Part of a small language model's weights: a variant of Muon for these matrices.
Each number is 500 + 25 x the weight over its row's rms, rounded and kept within 0 to 999. Layers, rows and columns count from 0. Numbers have three digits each. The size before them is the row's rms in percent of the matrix's.

# down: layer 4 MLP down (transposed), 384x96, rms 0.0773, rows 255-323, columns 0-95
# up: layer 4 MLP up, 384x96, rms 0.078, rows 256-324, columns 0-95
down255 089:534512512492490519457518510524538469469507474528508519505497523516509497535486482489477482479490543508484499453431495471497540527512498496474474458492503463496479503477486526463521501489517485514451515531455526522538517521468532483504471492545524519521488503475487463523511471505515515566
up256 095:478463502528502492548505432516452465479515489512507510466484541505501509456492531491477479482537531529533517503519482483447522477464496510489549543475496544519488504516530493509472466468520519498523540510471526481503516499473492503515513488494469496475517524520501510474503502434529515498
down256 106:473519489547517532532521510531462512521529477494513467468538487514469502489458553501503515492488480521475473550520511485505514466482523475485525568471472494488489480468503497499523467516521477522535486456473481446438514505494495476535513529486469506531514486521513518498519486496501485508
up257 114:502503528470451498523501518526462485509528461480506532495463460496512509491507483529493497467524495476515482525499483541531519469478491476464502536553504473514498486504548462526497519504474537496473470527525522467506467518515486482487473516479479546502445499562508534501471476515508536501
down257 115:483523512487541514505491498487518533518502511517555506512519469492464479488445506488492513466512507487497476479453519514519472447499493543491497490466489493490484498526507491498458493463489552464479489541507536482491514481528467519514471502504549536525533521570504470511492447478515514515
up258 093:498504472482499484484478533513499513505503511560510491469519536482494484541536510488516463495495492458551508504508517538477491496470475522510532506479521544543480473506510526493480525469488463524478485463474504453499466503495517510499444462545469509503538546485488496455499500546470521506
down258 094:474452424490510470487485495487485509478546495507523470539485471508495459521528550486516511497505490514549508486496509498473515476464480484497538485516532495467568491445514512499451473499501504513523508488460506495530525532545494490490494507514517497489513533521471447518513517511514510508
up259 091:521488506510516534522521477556478470496525502517496541486484458490502471466477520491482532490507476505511511525476454525477463471500516488476536513456489512492459501508480504570490449508505496508569533497498512480473525507510446487484519498523520493528520473481512538465527485482489532483
down259 100:540500477507481535533521524492539516475470477524497533513481470504521507489488461507552547492528467498487442489527497504517438490511494513537526524502454478485469501489502543522521494501503484482492479503517487464506491538500488488481507472506502474521522468485510481571528465486516494448
up260 087:507539530511476488475464515523532482516505530517541507451489490483531523462456533499488473511508448511481520508515491534456499459445526514517487530501510487478541519534500514500474520478493499524481497500508498493501499466517502518502505520518470463488469488523460526505526562440522524473
down260 090:493445476525438507516463507487519502509531483492480488523484539507470505483502507524502516489487517529506476500492480492486468538531490507480534509477501518494471490561505497484544495474527497499507478509481500539490462552538487518416483486487536490541532513458513492497533468516521500520
up261 091:550486475459533514506490480508504521493522495502522467481508527505498534497448506487411514521493481493478472537508530499514502494488524480494512443537468470504502509485486516488496477475524518541451513536471502487507555498481512537491541486503470499480512521465463507491505522490518550505
down261 089:512525492501517468501540499479486478484506513497490528514481427481492491493502511489543481486494517504522525447489496493461439489487515535523468529497482499509514476455511505515516477549491517526483508487530510528493445525489484560522452499515474516498483522528481494550494511553514508536
up262 092:473470500485493543535486493473477506519473517486504456505490491515489529539476466472458495525438514527508499497556486473491516524532539556516473505478470537521516493523507502527470512477528512515430531496481474496536531516483469467465486519506481507517504512519461501470492494496525514494
down262 094:518511479508526519506476458512508491533526503522502482492528509492502512495474459556483508475492505503522448497455509529527496503492421510530475506531524523480488483480508494464457457497457519489511493493514469521466518520565485519523514466461514512521527495462555515510488495523495511520
up263 095:486485521549478504510490463547519516503537489535489500527506506533514494479551522513466528495528490493480519494490484537484506497522528479473525442543523523487507478495466447509475463506537473510517526520470484487500448484442534462520512486542506480490499516468511480496479475461504501506
down263 105:473479536486462509497508514540481534461528521498496496514513501488509479474506492489513496477483496506475488538510517517518552517522504532490499472535554463480474474500488475463498483500485441467517475523507489495478506463509467491479533497485534533534571483504433538509534515510497472499
up264 098:486517526480501504555505458504513488534467512505509529520481507488478534475479519553505480529509530549497482529492511491445499498503555497470474490499481537488512510534503463489486517497463474511496527423510497479482529498514482485495529540474492490479462515458515539464514523468480505485
down264 106:462516500527495471527536510506500491502525478521500499550492418429472523466519524515482514521491478498516506511539458498494491501480473453510491515529502502486515534552491477512475458486467502486527506506521490515503483512480486497531486518497529498484475498499562472507499453491538512541
up265 097:515517468507530507524474513519486478514466550512488546477509525517497493524513518495505489502470518478498487496466514475537514487520478443468499495504519526518485512551528514520450457485468543453479494497525518488509428515486490516560495518530462525513514507512464472483475511469510501518
down265 098:491506503524535476493501505513535493485488505455472507502524489485509530487532476530542527463504491563485516510455457487507500494508502470486517501560498508482542443504485491505513512508454508496505537474509473497499516448492484525520527523528490519478484485478511490515410539518500483518
up266 101:502489478495465517502522502502510545505523492554487484473506469469494513484521520472461493465515455494479533501455518490473498519498482470533492518514540510502516447483493481513552510527519552449484498481481485494464524498556508469511482506492527515498525529488494515491457467538486556493
down266 103:487472502490514506494485533481500529505448483456441483471511525509490521453484480527489516556481536481532516495482486505481486502468505491537495513467500521500478503573516481481536475473483543492500476530519491495510497500544473525492538543501494506472518517480531511502501560453501481496
up267 098:536485468491510538461495515476488456471500514538524499471489515552509489513520502517487495477492509486473512521530469525448456459485503526503509506515536519545458539486489454500528486490459546493495488488483509518449527534498519539528490474507508502521529502482492498492508511466451520462
down267 105:483530518486533504522469520505476523493548490496554512477503513506509496477517483499488479482493533478484495489572473445472511475504482545537454483473479505498506460512527541514566497523483513501462453493528462509491519473497483493494561502474539509470502522489490489508483504511478495497
up268 112:512506502471505517515486536496521472539501491508533524476516491477482503482486517510490466466508452493481526485497510495482509524494465536456501554501504531540491495483506478563474501541448514532470502481503519499430514558478462509499503476523495463529490462538490489483529509518509470489
down268 107:507523525506497504501519509530487475510489488459511483501510515513456478520480476472531471465469482505474498487529508469454509512531493512527530476515484470448513516512480521489486538496542529488516499519525494499532543482534537507450482534500480533473510541479553429493470483535495507478
up269 087:507515468493495512477510506559459505462482498465489524507537500479516502504523519550520497489497513456529502506476521503502468493506463502470488490475492504517465498537541503494479520523508531524480450459455471497551500546517540493465504453505529526497481494468500530452524482492503487545
down269 101:461501502475514471510485512523519523514536492519448490478516519448503524504496463475507501487473478541453494473499513534541503519458521499527497514423494424482526491492485499471467515446518503539515517516504538484520500504500512529518517500502488469521524500516532506529508486521501516463
up270 091:515481524520483525544508483446476522475491481520510553507444510487486486508493541513514521505505522475522489510458541511465525495502512494477535532439466487510517530485488463562470503512523540525483474496499496505514506445498500523493526491492477484531500469457495487474488528537483531510
down270 097:495510477499531478491482497473526512509510497489502479528533490470496486516492503503488511549533437567501494542498493510517459505454485468561466508559499535475502518532531482450503470492483496497511524491487496466478508492511500527532521511517482492447515520523557470509496478473483501495
up271 087:503494502549492521491497482501534485517541518525529521496474504466523488424523462532489514520469464473532511511478482538514511469462493509483504505446458505527478526504483525469514487486503529497467493518491506459482498554527522491557474503485466515504543478526479526492476529514493498489
down271 083:476525527486491476527496499521501510534510442456520502498491462550528509526468526512508474529534497509465487508512516451513495483481489547503502513510468476499476507506483482515491520497522483526519509517441448520489468503532493496508475506514517449504496551437501502518487544534463476520
up272 101:494530506532548533510457513511506485499487464550495525501494504519462524497499481493514513508488525500509494514570518488507513487497497486526524493464462544480465495509510484499472524497488494495545479521458499570458481476506488511512502472465502502440494486522489493542424505522494502492
down272 103:466488472498514523531502497488547481535466561492505521482460528513479506510510532480488479479541536461481484505499472508526510472505478515537500533530500502452482460488491488474515487562498536500498488518540502483482528475470498488562537500515483490529502485483454532486505492495489455518
up273 079:485502482475473509516520487540501500510496467506542492471528520458442526488540520487521509532431495522565493490482485476482485528480490497519508521477490531496512483491528543526530487510462493506504497520440491527502503472494534488497481544531534508507469549488467478498493484510493509454
down273 085:508519508503501490491511486473504487515514502508491540533504513516560463486464447515454470459537512457471523486496524542511528519473497518516492468529536501521499554515475470479465476490532564478512491512513494505506522548494476479483529456473483488522502464483477517465482518483493487512
up274 103:466487498445509517506494511538551502427495501503507488534495496536527512493507482496507509524485500469495490488495494517456502505529521446464553479525563539516460528527488514521474474494493478532492508478451518509499532508512481450504546547485517516499480492471502495496473498495489480489
down274 109:518513516443495482518482443504499516505533508483514485481515501496495500508515480495459518494494501520457475489524510518491488472495524463493490471489557471531483535475485503521483528455500498544535487510455560510511467510502532490509531501507541504503534486505468533531496451528444476538
up275 084:424501527465468524472496515509475491478496507468512520524515512527453507475499524487497526537464511474555491481516505521475561477526495495502522558523527479527477505519458464483491504511531496509477460471506532510507521509487494490523457518520518474515495478483463501481510523498465543482
down275 090:541505477485497518519486527473516477496511476475524524549465493494491492515460469499537476495456532524502499508500490418480484501498499520494484549503532507483506519493485495515499527537488465547527508449480484512485508474501486546521518492546513541483477493515466455506532535489520486464
up276 092:495504507493536489496490466526482491450539537489491479472496469486511509455519482513496550519501466487548553473512536468528544458540509498481498480451493485529495497498510477497478477525500494538482531473528511496506485530497485502512479461475530494509492461510507542476535502501545555495
down276 088:550479549487508504491492538492502531507458516485497564510475512524475537502509505498447501513526478485472477514513522471467473504570520512482499515521509545532474525547496503485500521485490497509511511480484457465484506472465473488492516519532465495536523532464471475509466486476508473504
up277 089:494468522457518480544447497505471507459479468498514526504493505498521476479561510507449481489497549516505536484533472521490498554536467515514484506522497518517485493494474498503482489478472471510481546498467496494463516514472525451500453502541496511480527502554515531491500522489471509511
down277 084:527573471449499463577518526445510509502507474522531513463511507482486496500502566524482480510503500494497463517459528485482472475476512496494481509517488538503493464485488495494492516510530480467466510512509496454518495533518525476495493500473476518523486527505490490561507527482494488511
up278 095:492478519486479525494488513533463474514501513425463535469513498511516542475522513476488521464504528505507529500484560527473498478494454508483521513512512508489492488517562459474515502482509523499472545494464506499510482554493481498530515501483513483485516435475524484512488528523534483479
down278 103:497462467516514501509506484483482528473497490541518482522504538512511468563494538488519464524481478479466510520544438485510513533516496530512440470508464508518530500528447505523468505510479520499506507508514510470487510433489519506452524512515514505520474519524482511491498451495526482501
up279 083:483547490488460495472543513503496512480485511445499513464548466509495510514488502474481484505559483511509505458488500502484537532486510513513515503492492537512459467532488492520498501478489544524539528456497502486460484490504515558487534479438499495520507488562465517503487499518481532484
down279 090:519470515510517511526507548484470523467503488503509513533482478467480476477469508501503487520470499503480482535500523490529472503506531470510479536491494457480548533465527541497510477518525495471448471543491493479540510508513500463520506512568487484487531539483546513466508463480494479467
up280 097:495528453498527477510515532472481523527519476482517505481477537463528515504519479483503502524498465502552497487492517513476527491529541464469512485477476520462459551489455488507488535496483503506477505522457491500518473508506524478530513494468484544542482497485431557529507497491516501520
down280 098:534511536498500500526508502502500481453486492502468520556512472534480460495451481491501499503486536502492484488522501499493465499496482535525497571507477495512537425466520530541462500500500476500475471474545482506472511501505534535459516521506484490456505532491539475484496511511491520527
up281 104:512522455508489504500493496496479517465486458470462479484515481494496529470591492501465559507498504520507487519492505505507493499519511474455486478502483495500499510492515504514533529517514482501513481552463542447521491514460531516506488501496502472442524541496492545524519537512469487473
down281 097:448478503502500465501478503486504529541463477486506527539495520498483567499490481533533473514521554508451507474533541515520515497533500553449524531465492509500450494520497500461484516511477530507490488539497512502494454497505442500505502506511507504500463515481486503483508496529458495481
up282 095:545478481550517500501505478500504476513498550477532495478479544492489560532497492502511501532501483462477516489486474487536536508479512475481507489442471519497515474553475513499467486514489537496512561515470495507485494527478464498418481508505485492477519507517488506458519518500520481510
down282 095:485580521484492516507500522520468464472480501513495526518514478551482480508526504513465467465496514527502526466507505511485494503459461489499489513501506537509524464518518499465556534525484511481490487483521482478510478461467516518510471537506545485527552491480509445527492490503463530492
up283 091:487485524484474501505488479552526473474505533465544501492483508474496499445472522532506538490528540508485504493492467485485475461541479501513541506470521507509491508470504444532513482515477501553519504496510524526485512469491464472534504507492482484513480500478534490471516529463511580492
down283 097:508493484531494537531486517485514531500526483527482502478555455508472541524455533495490463523517490515487505520478535507494491536458470544518509528558471510525500419506462548498472529466493521487518468478482477491476506517480524515496495509503500490502507478477466498508514469476521486510
up284 089:493532491515486481519490514494508510556533512483508514474493546549491492479522519524532489509458485540489492503493493475514545518473490506504493507500500542525478509521516507526483553495495433433489481482467477503559503518510497483518447501539471521494502461525507497462485487485518479459
down284 088:504504490485514538476506478479509449440481507514497486522489532473494478498479512485505505512554531460501469463495492538513456463486497550502500524509504502505507527465461513474462482485528551525504528529510468472513539462498512513449526510517524502532519470496493495521548532521494473516
up285 105:538525536494467509531482500505549523490498521511500528464513486491478462463518478452501514502528507511500522507523529478545530452539461517521481495489529521507480459478473466518487527501526457468480471446486504516474541506448525530486473509514533467536506496492467506485484498517505513506
down285 107:455491508495483486519523510487498557524504511514502492534515505479526488529543467514482484507502533498547490520503503491552491532497485495544475522481496494491520531439515474507471533464477471460536454499498503515490468490537520531503456516516501464532449509515488484473459517515461475500
up286 093:486532530540499511501513509468503500488441450476485483517495503490496497498491512513508489480479511485521544511510512496497492482512527486468479502462518467462457521491460470525502452529510528506468522519459524505476577531540500469469536558537529515476486480494495535492487506501506525514
down286 092:478482507491503502446440465563483496483511516547496485466475531532516530515490508475517544507493501509528515470514474475511528531507500533472499468505512533531539515548518560454488487523474457505505476509498490498509482527488504544498480486482508514489515477523471511490489467473509458490
up287 098:533522480481489536463480496525487508506501508523503500488469524540512479499480463528467529525512537516475529523486475464543511468512531478469478453478453551531505513535485484510511494529479550480539515498501511481481489496506526474461507517500444494501459472532517476501516520476528490543
down287 086:527525530526549487533510531437499485517552445504517458533508480500498495537490532483520475454500491492527488478502511480493509499466493498511525469492495457482517473507528542494457531526546493491497505490462466516506480526494444496536499467523514495537482517465497506503480508488465482487
up288 098:472483552491476529477442534491511495532498498497434522549544515544499494503480519497483499485495510551502461529441515534476518518467502520486523490506493476501479498532481509503460501502527537487525480515467518509446476496499472489523470498520494539512500517512480479519520480492486542472
down288 092:536506501486519454472514493518461531488509481438505484512506493476480497511511493482483530460494505562457511509504491432527476491512515511501524499520460533496522494482482516486545498534495529476545506486480466514513500488499499482529560515481480569521499510510481513517476462484487484537
up289 108:516542516499500555454510486477491472465497437504494504485527504511513479485473483478497508510480493524494526531482476519517537520549505516501528507509470531522484473520470491510504512549459555489487456482500531486541496434504483492510521449477548521519485524500508453490505506489496487492
down289 096:520479483515547479573490485461462507525529516471484478528496444462490486476513521486533479498531495462539536501502523475500495458462506472535518474491446512535547514497501530496494498491510498466511541481482528489503532474521521519511516452507511478487542502482484501536503494505502482494
up290 097:507479489498504490532532463502455462489471519476513530500515521493434505496481492517461493492447485520511496515489519517499506512512486523514509503535451531543434482538520470502476523439504504509517525490503546505476531550481466487495521490479547495506505514516533491476498499485478510456
down290 103:539516538499503484479476504499539516518515492490498442506456503493499457458510486500542520517489500494498483498501447461513496500487500484557504510473501497458468503449514544485540461531514550515520458494512470516536490479458479520518541493534478513516499477498520540530523506481484492511
up291 095:500504523480526513491489484495537502508494480513467497521532541502501514495498485505514456541475462562496489517453511559481549535484466474487526539524480493514512483509505468508480538476500500445519482469490501545501507465498461519490482486514483511485470499503508499556467502473510552466
down291 095:503511449478498511488507531476466492517473483480544497457492517472526494514482479492522497504499502538531479530503531501520493508518537502476469464505461544472504528503506476544508474472454507530523560493566543520507474546487486490494518494494533478474470451479507522482502476518504481516
up292 095:532493491515504496530516455508494506500511475507467550492528494486515536467487473502508457522482515502469504516527492469486497496487468507491527525411519521504493468520506487529549485521483493497474526552493536456436513537522476503478524525469485538500492455489505507518498512481532515496
down292 091:479453495456498478436484509514510491492482548458489462484484491514506499528527530459483506534512491500527475460518517528537552520522528494467448481516530466465517497465468516519517510555504475488494510520545496502524507466516496515491450519521523496482518497535512506509514507501504501471
up293 099:464520500458521499505496477525486455487460509476485515466501497518538558492514505543531518506464493505503471521468521478526489508532543485486546484499546530451506496485526511538508501491475507498517521456499527514516429528488446463535499507485513492476486519520518506496476504468502478481
down293 094:517466479525478446503504475530463502533484491482491440493515503490484514531550485502481522523496498519575490517498464557473480487486489481510476484541524506502465493522534520522519442513495481505535497493467478494499529459532504492526520503487506538532482466498480490542471510485499486507
up294 096:483516517497510460457520542453483458517503441511504505490508499500507493477525523507505501463527492460506497503560543501499514495478512550488549462485467488524491502497527457532493523527514499509525529568478476491477511476479482527516478459501503500488496458512493500456527518540488501494
down294 083:490462465518502506505469509543500510496437522503507493482521507510500567490479485497526533515507487456480451506511461508469508506475498482554468502500544516502463498492509471517516468471521475520481491442484518492530478531480491487524513516491507483541481538538514490552493543469501508517
up295 098:490508463480509489516530477487521531512517513525463517497526475492496515502508521462528510481486473471437490515530518494505540493520521481496454521578534508500491494548470525506506514511471471505492455488472480490473500526461455486513481494540450540518512519503509524452491526497471478494
down295 090:479504484491536460493471491514497515527553498453531490454551512470513483500489488526503508562535526530483539506493515505530515521485458471494464486472479486540504438461520512506501511533472511491487530545516482476480496502518491489454527508497499506514511483511494498501528516501479450544
up296 091:526466495498536536503491525533512531505454509474493520529499460479513525506485509519534532457491506510476460479466535501459504483508485498466476523504539487521504480555523504514451494494496503482481503458482526467541540470481492502498458496514472497507526517522426537468518521508485512507
down296 101:504468525534503521508505503525498509511481523530475492530505525464504512536467452505534502458506482491523505489459531507537488517500485489490516501504516462494520471503510496460476525519523503472476509506470519497568518455485462496477437502512482509526540533480471505557527465483475480543
up297 099:502503517511501536475505492522510493446517510501569518471478493515507485522453535495485527495480516477488523514497468536492468529467466562493537498514498516501485468505479485494512500505478493442502451512488494467503530519485494538539542499516517502463478461527491482462499507485512549456
down297 096:536494555512475506521486503475519496486499474499453529510494497491513458477532454481459460519508526431504442476479519535535465504514491463530535519515464514446495537519490477481493490523475521508517504505495520520515464557512511502495517514489476487528487523495546506506505490494497524504
up298 094:519491511494510480490473491530499522522515512481521472497512555530478483517540498492492466511480476462546518529536517532530504463492517490491450523531518518517466449516459512511499493484549489476507524489491492473453498537479503472492494523492545507445465518504471557483493481483472504531
down298 103:515528495517478486480452487476477499534517516531480493492506512491464590467491539462503492521516488484485512505524490474499528461513518484491496587466527477502515514502482493458492522500542480478493511511480454515512485494515508470499472536471509512502534516513469485516518478508538524462
up299 121:480502498507514526534481492485513493457505453488474476529506492464517519488482503492522500538511535516494508529533526499547553495521472521487475490488479491491444522519510483522466486481525520470503520468473500497517424507564501514448498538468515491514469512512510512487495482490471513558
down299 115:488499499460537514473506507550468551481497491501510528506525536550485505465497490526497472505524460492487427502525470486482491490482484519448502468513473510489480486529523494524515499539519522496488518509512494509487484476518529500517499505525541495449505456471472531527518485474469562484
up300 102:488495499494479535508516467521521508479455508537496524459485520510518511440495504517474535495495502446493477481520496534510507511519462500445479531491459517532515557487478507492524450526498504521518490521507517487550499451503473481480466500466514511476497524461505553481510507499503547476
down300 091:547511530504510469527515503488468500493533492483521504537495502523504455520465516518539512502488461514488543505501546477479477501532517506533476489487506427463479458529493536496499548512508501476526511479497492504466500565530479485511521482477514448533513488498473453486508520506489473483
up301 105:470486499472523494494495478513472527523527527472496534464498501516487540462496505501466503500464502524479543513536528524560505514512480468506570532495513529481487530477496471480528508514512509487532498479511516484495463486486484460535498494539492443491452512512486443517472508537494494526
down301 098:524489456528529494529503473519497511504464500489472520495520518484491498551466510491459472472546501467484470497490463465503546495487497516511468510487536540500517470514492488525467439487539525506551513470484513491481518468516536493488550534486484499476498500491462538505488521513492557510
up302 083:450499500466556475520492461441505509464525498478503524502503524543504480525498474480506557524498518522501526491523500493511520470502504523458451489517565531477500495498488505515508478538494523544488460499483494493493485466447486503548528504526508495492492442512480528484492509509482522502
down302 087:519468520515468480481497552544523512524503473509511501488529480477493533489480496533516437507510490514514521513470476510539498536470444500544547485513456479491531501509522492496494527455490516472484506508491497516491512508555492503488512464486455490496562548516497483485499461484522470509
up303 107:497501553497502498468501484505547457469503471536446484488503514503530461513569490462538546469545504465503540529521494516457527493498501540498482477503507504533462515489499455484494528506517539506496509538469507498510512511478494494520506475484493492501505488430497529475498499516497499473
down303 112:496509552469493517533493504500524434489484506539479485470521482471503440505501479472509552447521489467500511547523484517462518485493477529523535495511533462521505498525510467522481504506505529528473499515505513480469530470489494510516531498511527478529498535460502539479504507513449498467
up304 106:500473546527537508536521494479503497498529514515566513496511482494535538480470523436462495482487486537538530513495522480489483474527484469510502568509460512476485520512511489502459496501497496523518467492490525489463510519460484472498463526512486520461512510496483484458515474484527484459
down304 109:489522495466477497519492511505497526556513531549551497486526498451516454503492527491483478480482533509536492463518502505504492540520492451535524507462515509473486498518539483464482519469492537517463471476504514443486480508456496513503456535506509484529505502517459490503528474538511480514
up305 092:468505510514484499483499525496499541518515522528501505515487473463548510477513537475477504514517487480481505467511513495473530539515524545522498462466460524504465481517492433483489517462525531523453467490450497479525518523450476511479515506505477541490459498497495532489531485486528518538
down305 101:532515546491522505490527487492492499472492509538489531509506534443471517517534482451470471503487522502496521517528545493490487430539490517473509483455527487477495484478490488567510496489517456451513509480500499507473514548465532495501461498499537479501498517540504481484487514516513476501
up306 088:541476517493475537511495491470494475511490483496525541500510485481490505521481433486465471527463450537468564545505535532486518481500479508527476486491497504515460523520486468497472513488510491492523500480509488463506504492500509486529538511482505484470456540570506474522521522529517508491
down306 098:487499479513479526439557471496510492522511483506434513523484451504531475529476502522485512491469494489479537472523501558476479500502508490470546485499495500482493513501524467513534556500532515495482525472496520485464534500483505546460494492500463501504498466504554507489535488517498496535
up307 085:460527484543511503521449494500456529550483525540513484490496508482501535512477494511495522495462525444486536499492477529490516506475465502481522518501495523502514524526468446496469490501513473506515495479495469462487514518458506469449500507522547507521467496504493539510495530547534465529
down307 089:536497493497496478503497514492534487487514483478432459494498460467513501501521509517495496507488496501512474537530475500484536477476563519507542470444541486493471509509491527509525434483476479524513529499508491507500516471497505514538463530509468485484541506493469541469550528514517495467
up308 089:460509472540460490497489457486481453522517470489459504513527509492521498511540518524486559457480479525507472515500497473494517477505480520519504512501481491529541549554518491514516516449468543523526509498497541491476489487481500477504513507485493460458490500491534501495463549480499540483
down308 094:473476508489517503485486493466493517504489508537497523515488535466496544470520505453527456517451512508487488500521526450535484544515473487478506458465561495516555526533481522499510481498491479515491500497554500484493537532518494546480533528473494505456494475497477509461482515509510521480
up309 101:528490505501439548505500524451496538499488465495537542486491485536518499514538525486434483498470478485489471505514526512476480520511492505483524493465502537461483485483492441523491547522508555469513502494511504495495519550505468470489516471499495501462509534471480498482492526527518506478
down309 096:500528422503477521493502493497539509511520521491494509524509501520476510487457479469511449503500504501452505515463494521472494502510514549523506511531486483477522520496466455480526520457495491469496534509517527484496496496496471537532515512497556513538518472497460545505525519429478503489
up310 090:494536481509515502500482522473486461521521522488524495499475461485535538522497471560508498512466480502475505503505517479491503510497510474506500479458501449471500528507558501561482490496530493532512476521489467516471460525501533518474523528487465522495524454523480524495531530519458472552
down310 097:526490484534505481440504502527482533497486492515527490517481541509472491509490492477485455481564493550540508494515503491477503490497490531549496509529496513512484467552456488462523507541462512499486514493502538498499513497466464466527517487529491500520490516479507464516467483490566499460
up311 097:527494498539538481500511490510523476482484517521539505495532512551485506461502458511467472450525475466524535523491499481486494538522462516506471539500479517482525486486496472510478494478541520454489483487449481507515500461476496544526492498521480525470508545512544536495485497446510514483
down311 090:509501553473490484512527474481504519484538486467547491491517517534477507519469488503526508477485497530469486482483516491532520507516557485522487476478494452488463504535493545503489501521497501470496532528513546514482488565507518505459468469505543466488506452474528458470525485504512499472
up312 094:470488515507530505499496474536516516502512524471536529535489527448516481488522458521521491542482510527486489516490488520487513512514490527466488514484491481476436465490531484494480459525520479503502495481507534505520486554520464476512489530482450499447521508519489550453495471507483522550
down312 092:476503509483547472476508488530502539488547471492513486524496457499491532492496500507466481506481502509481494490560518476521517450557464504462458491524501509510524556499461512478511507469485514435509483518507505490512504503491536498533439518491516457518522523484513468498477537492515514512
up313 093:486544514465505489513479482493453543454476462473522540503517520519497547524503487511530484516492515525513525498502545487508509500527503548503506459458460499520505463505500488509492536527483500504477440462466510494478488509517499525541490486502481535455490525488515504520487492432527531506
down313 091:483481510475501493487510532486572502507496539529493489453519517497518477491506499516529516483482517470528482517474445533502530514485537465502511477486567452482513502524479507492484469452522503491492485569537474500487523491439469490521483485523495477523505498503530483531488504498491489467
up314 100:521528510466494528513489488491495511486485484555483492511504444488529490521536510526511494482512492484535502498464470471488517502524495518466521525507528473515452508530439516482497513470520537531519467482464493504502531505500462444536561515501480537524463537474462500465501498507481487513
down314 109:508480538499542483525455479505536499548479554494510499487511544514518474467512528493504475493481469448529517487469491509508518517521441490501505506509475472515439536469497500447495514537498479522508482507528500495511503508480468469535532516514508507539481490492522516467532465485466494537
up315 103:478502506482505527520441485514509468466524467524520534516532480556515447507518511505488515490491490474438517512512494529483515507534471519496516483480510495471505540487549515504486507479508486480555462491485533487496476495508494528536547470516510477468505500534496479515455537483461521468
down315 102:509483499494453499504549493498500507485545495487472502535540520519515528490527528535516538537487501526477507500503505541499496506464472458487440487466471488515470464449504481508539544492482532521499500491539501466476507522506542525532525499510529454517503470515489508492470455477471483494
up316 106:483483474474540482501468466526527514472482501510471552480502537510504485476475494492503527511510476523491482518472536510517518511518477477438502476506523475552496461522512509550492508485513485545477532522513523466497534492524495491473442531498459504478522523533525489486479468477492490554
down316 105:453488521501483497552484500483502502517465507470486498494494534490507534484524506511504509519466457458494479539473534506443479487531546473435520483506501570462529535512486508491522540504486489485479560547513524505504516485521527495490505523479485521485454469493504491500488491488493497508
up317 125:544532499480474496522491477548502529459505503507496487518528548484533557488469497469486527467501441503480528526491493520483486534514442529530501552536493531493514525488501502471509488506522474436466446507472473484493473490495487503486482473493509502504489514496474532501512504503515531471
down317 116:489449476476529521495472514521473483517497513464491482456560495546514494481527526507474453483520474482523517490505497474520533527476467495509494513555512547538513509560481503455510479511478502481517467490496530482517503487487478492527538482496516485495467507530508515541469501450514470507
up318 116:485496498495432498521477500532537456511489543524529545484508506527500522499467490473489477493531509460477561495465513511486525502438505485513528490496510488498495506490496494494445501480525551525537511477458520476488513493546503464487500480487488474508482498539501535510520511468485500554
down318 105:489475504514492524497505482491486508498484496486479512502518492539504477476524497551507483508536483491506510491498529523488509544517519485460481530529454552515486521502473490481531548496506517517488478515492492523475505545570474530472476463417457497516477471495450468508532508484486489491
up319 124:521505489479439485480493487527486514522474469494488493508485528512479534503484505503476550528507521447460551494475564525496477469476473498482503471478507517509493513499505511541483516548502506481510518505481535471544493466500531485548533467505517482469448502494470499521548488519494526508
down319 101:487513531521496467563533503467496511498498479450462518520495514490481459535524514526506499485500473521516486470485479504494528525523528530506531538503416494533508522471482492480519564476468506448499520470495483517485510504505503522500458516473517487513503487509505492483433517502497516506
up320 101:491564461518498503529458497506541490535531506480468556482499490485532512459433504495507523515499500476489478461502515510520519527461515455489493477486492522516515532491513503501495485506522527474484523470492468488516528506533513530556474538477452492484488504498484516486477509496451543496
down320 100:481481547483441500516530483450501522505489509496498517499511507469501518531492524512537486525488481525461521541473549530513488486502482491544508511486527468499478471492464481475510505507533496539514474541527526502499425516507461465439496507466532484494531507488501530521514484503510485523
up321 086:520520480471528503526517438493468507484576511467487462523542513451513513515502519472502517469451476500499523520494481449497509503473530488481517449487525510465500502542510482477502476523486473478489480502514505517512505510517532501513550543510477524483532457521486492496502519455488482505
down321 089:505540530485456500467501564492506499510450506531511531505460531507533484501530445519494477528529492494527496470496514568479484527499472540510507524495471457527515477458511520527510532499459532521486517508467494500492465523513458474507491500460507482528463492486506519493497483523479495493
up322 105:527549528497468521439498474448497495470516533553496488457530465483534457532544474502495513519512486472465497500497507524510494514507489496480477480479519490517494539491489459537503497516508500485513536470487504480490540541498466518532523501541492500509467483510481505511450493545511497464
down322 105:531554495475500507508471556485500465516509556502493464485501477497470522472522503463477517477485486538503471465507480470474449502496503466491521466454510565531492531518501502538526485487532511518507510488482515514515516487526521497530541518476502512448475500454527518494498507514463513497
up323 086:527528515483459433494491478494454523500510542513529489474493480491491491476512484530497461505484476457552465478509503535545480513514466473539511535469473523494480508516524515489499505509536527470514484499482559468486534487477506489529520519499514523507450515484486531506451518508499526517
down323 085:494451499502482495495525513481483510481484505503512521553490519492525464503493493480500522500466495524458500512533499452519524494511511518486529476562518519479501510552508487483470469536477482536498469455505468523549519496518462510496469498511476544539484552533484464491462463500522474517
up324 109:481496496489479504485504484562513459481495502552465501473476449473504510509516550477508498463480485499484518486517535515514528512511491509457494555526548504519455483495459517501511504465517459447516513555487504504473516526489544486533489492475463528513518529470499490487515525517515482494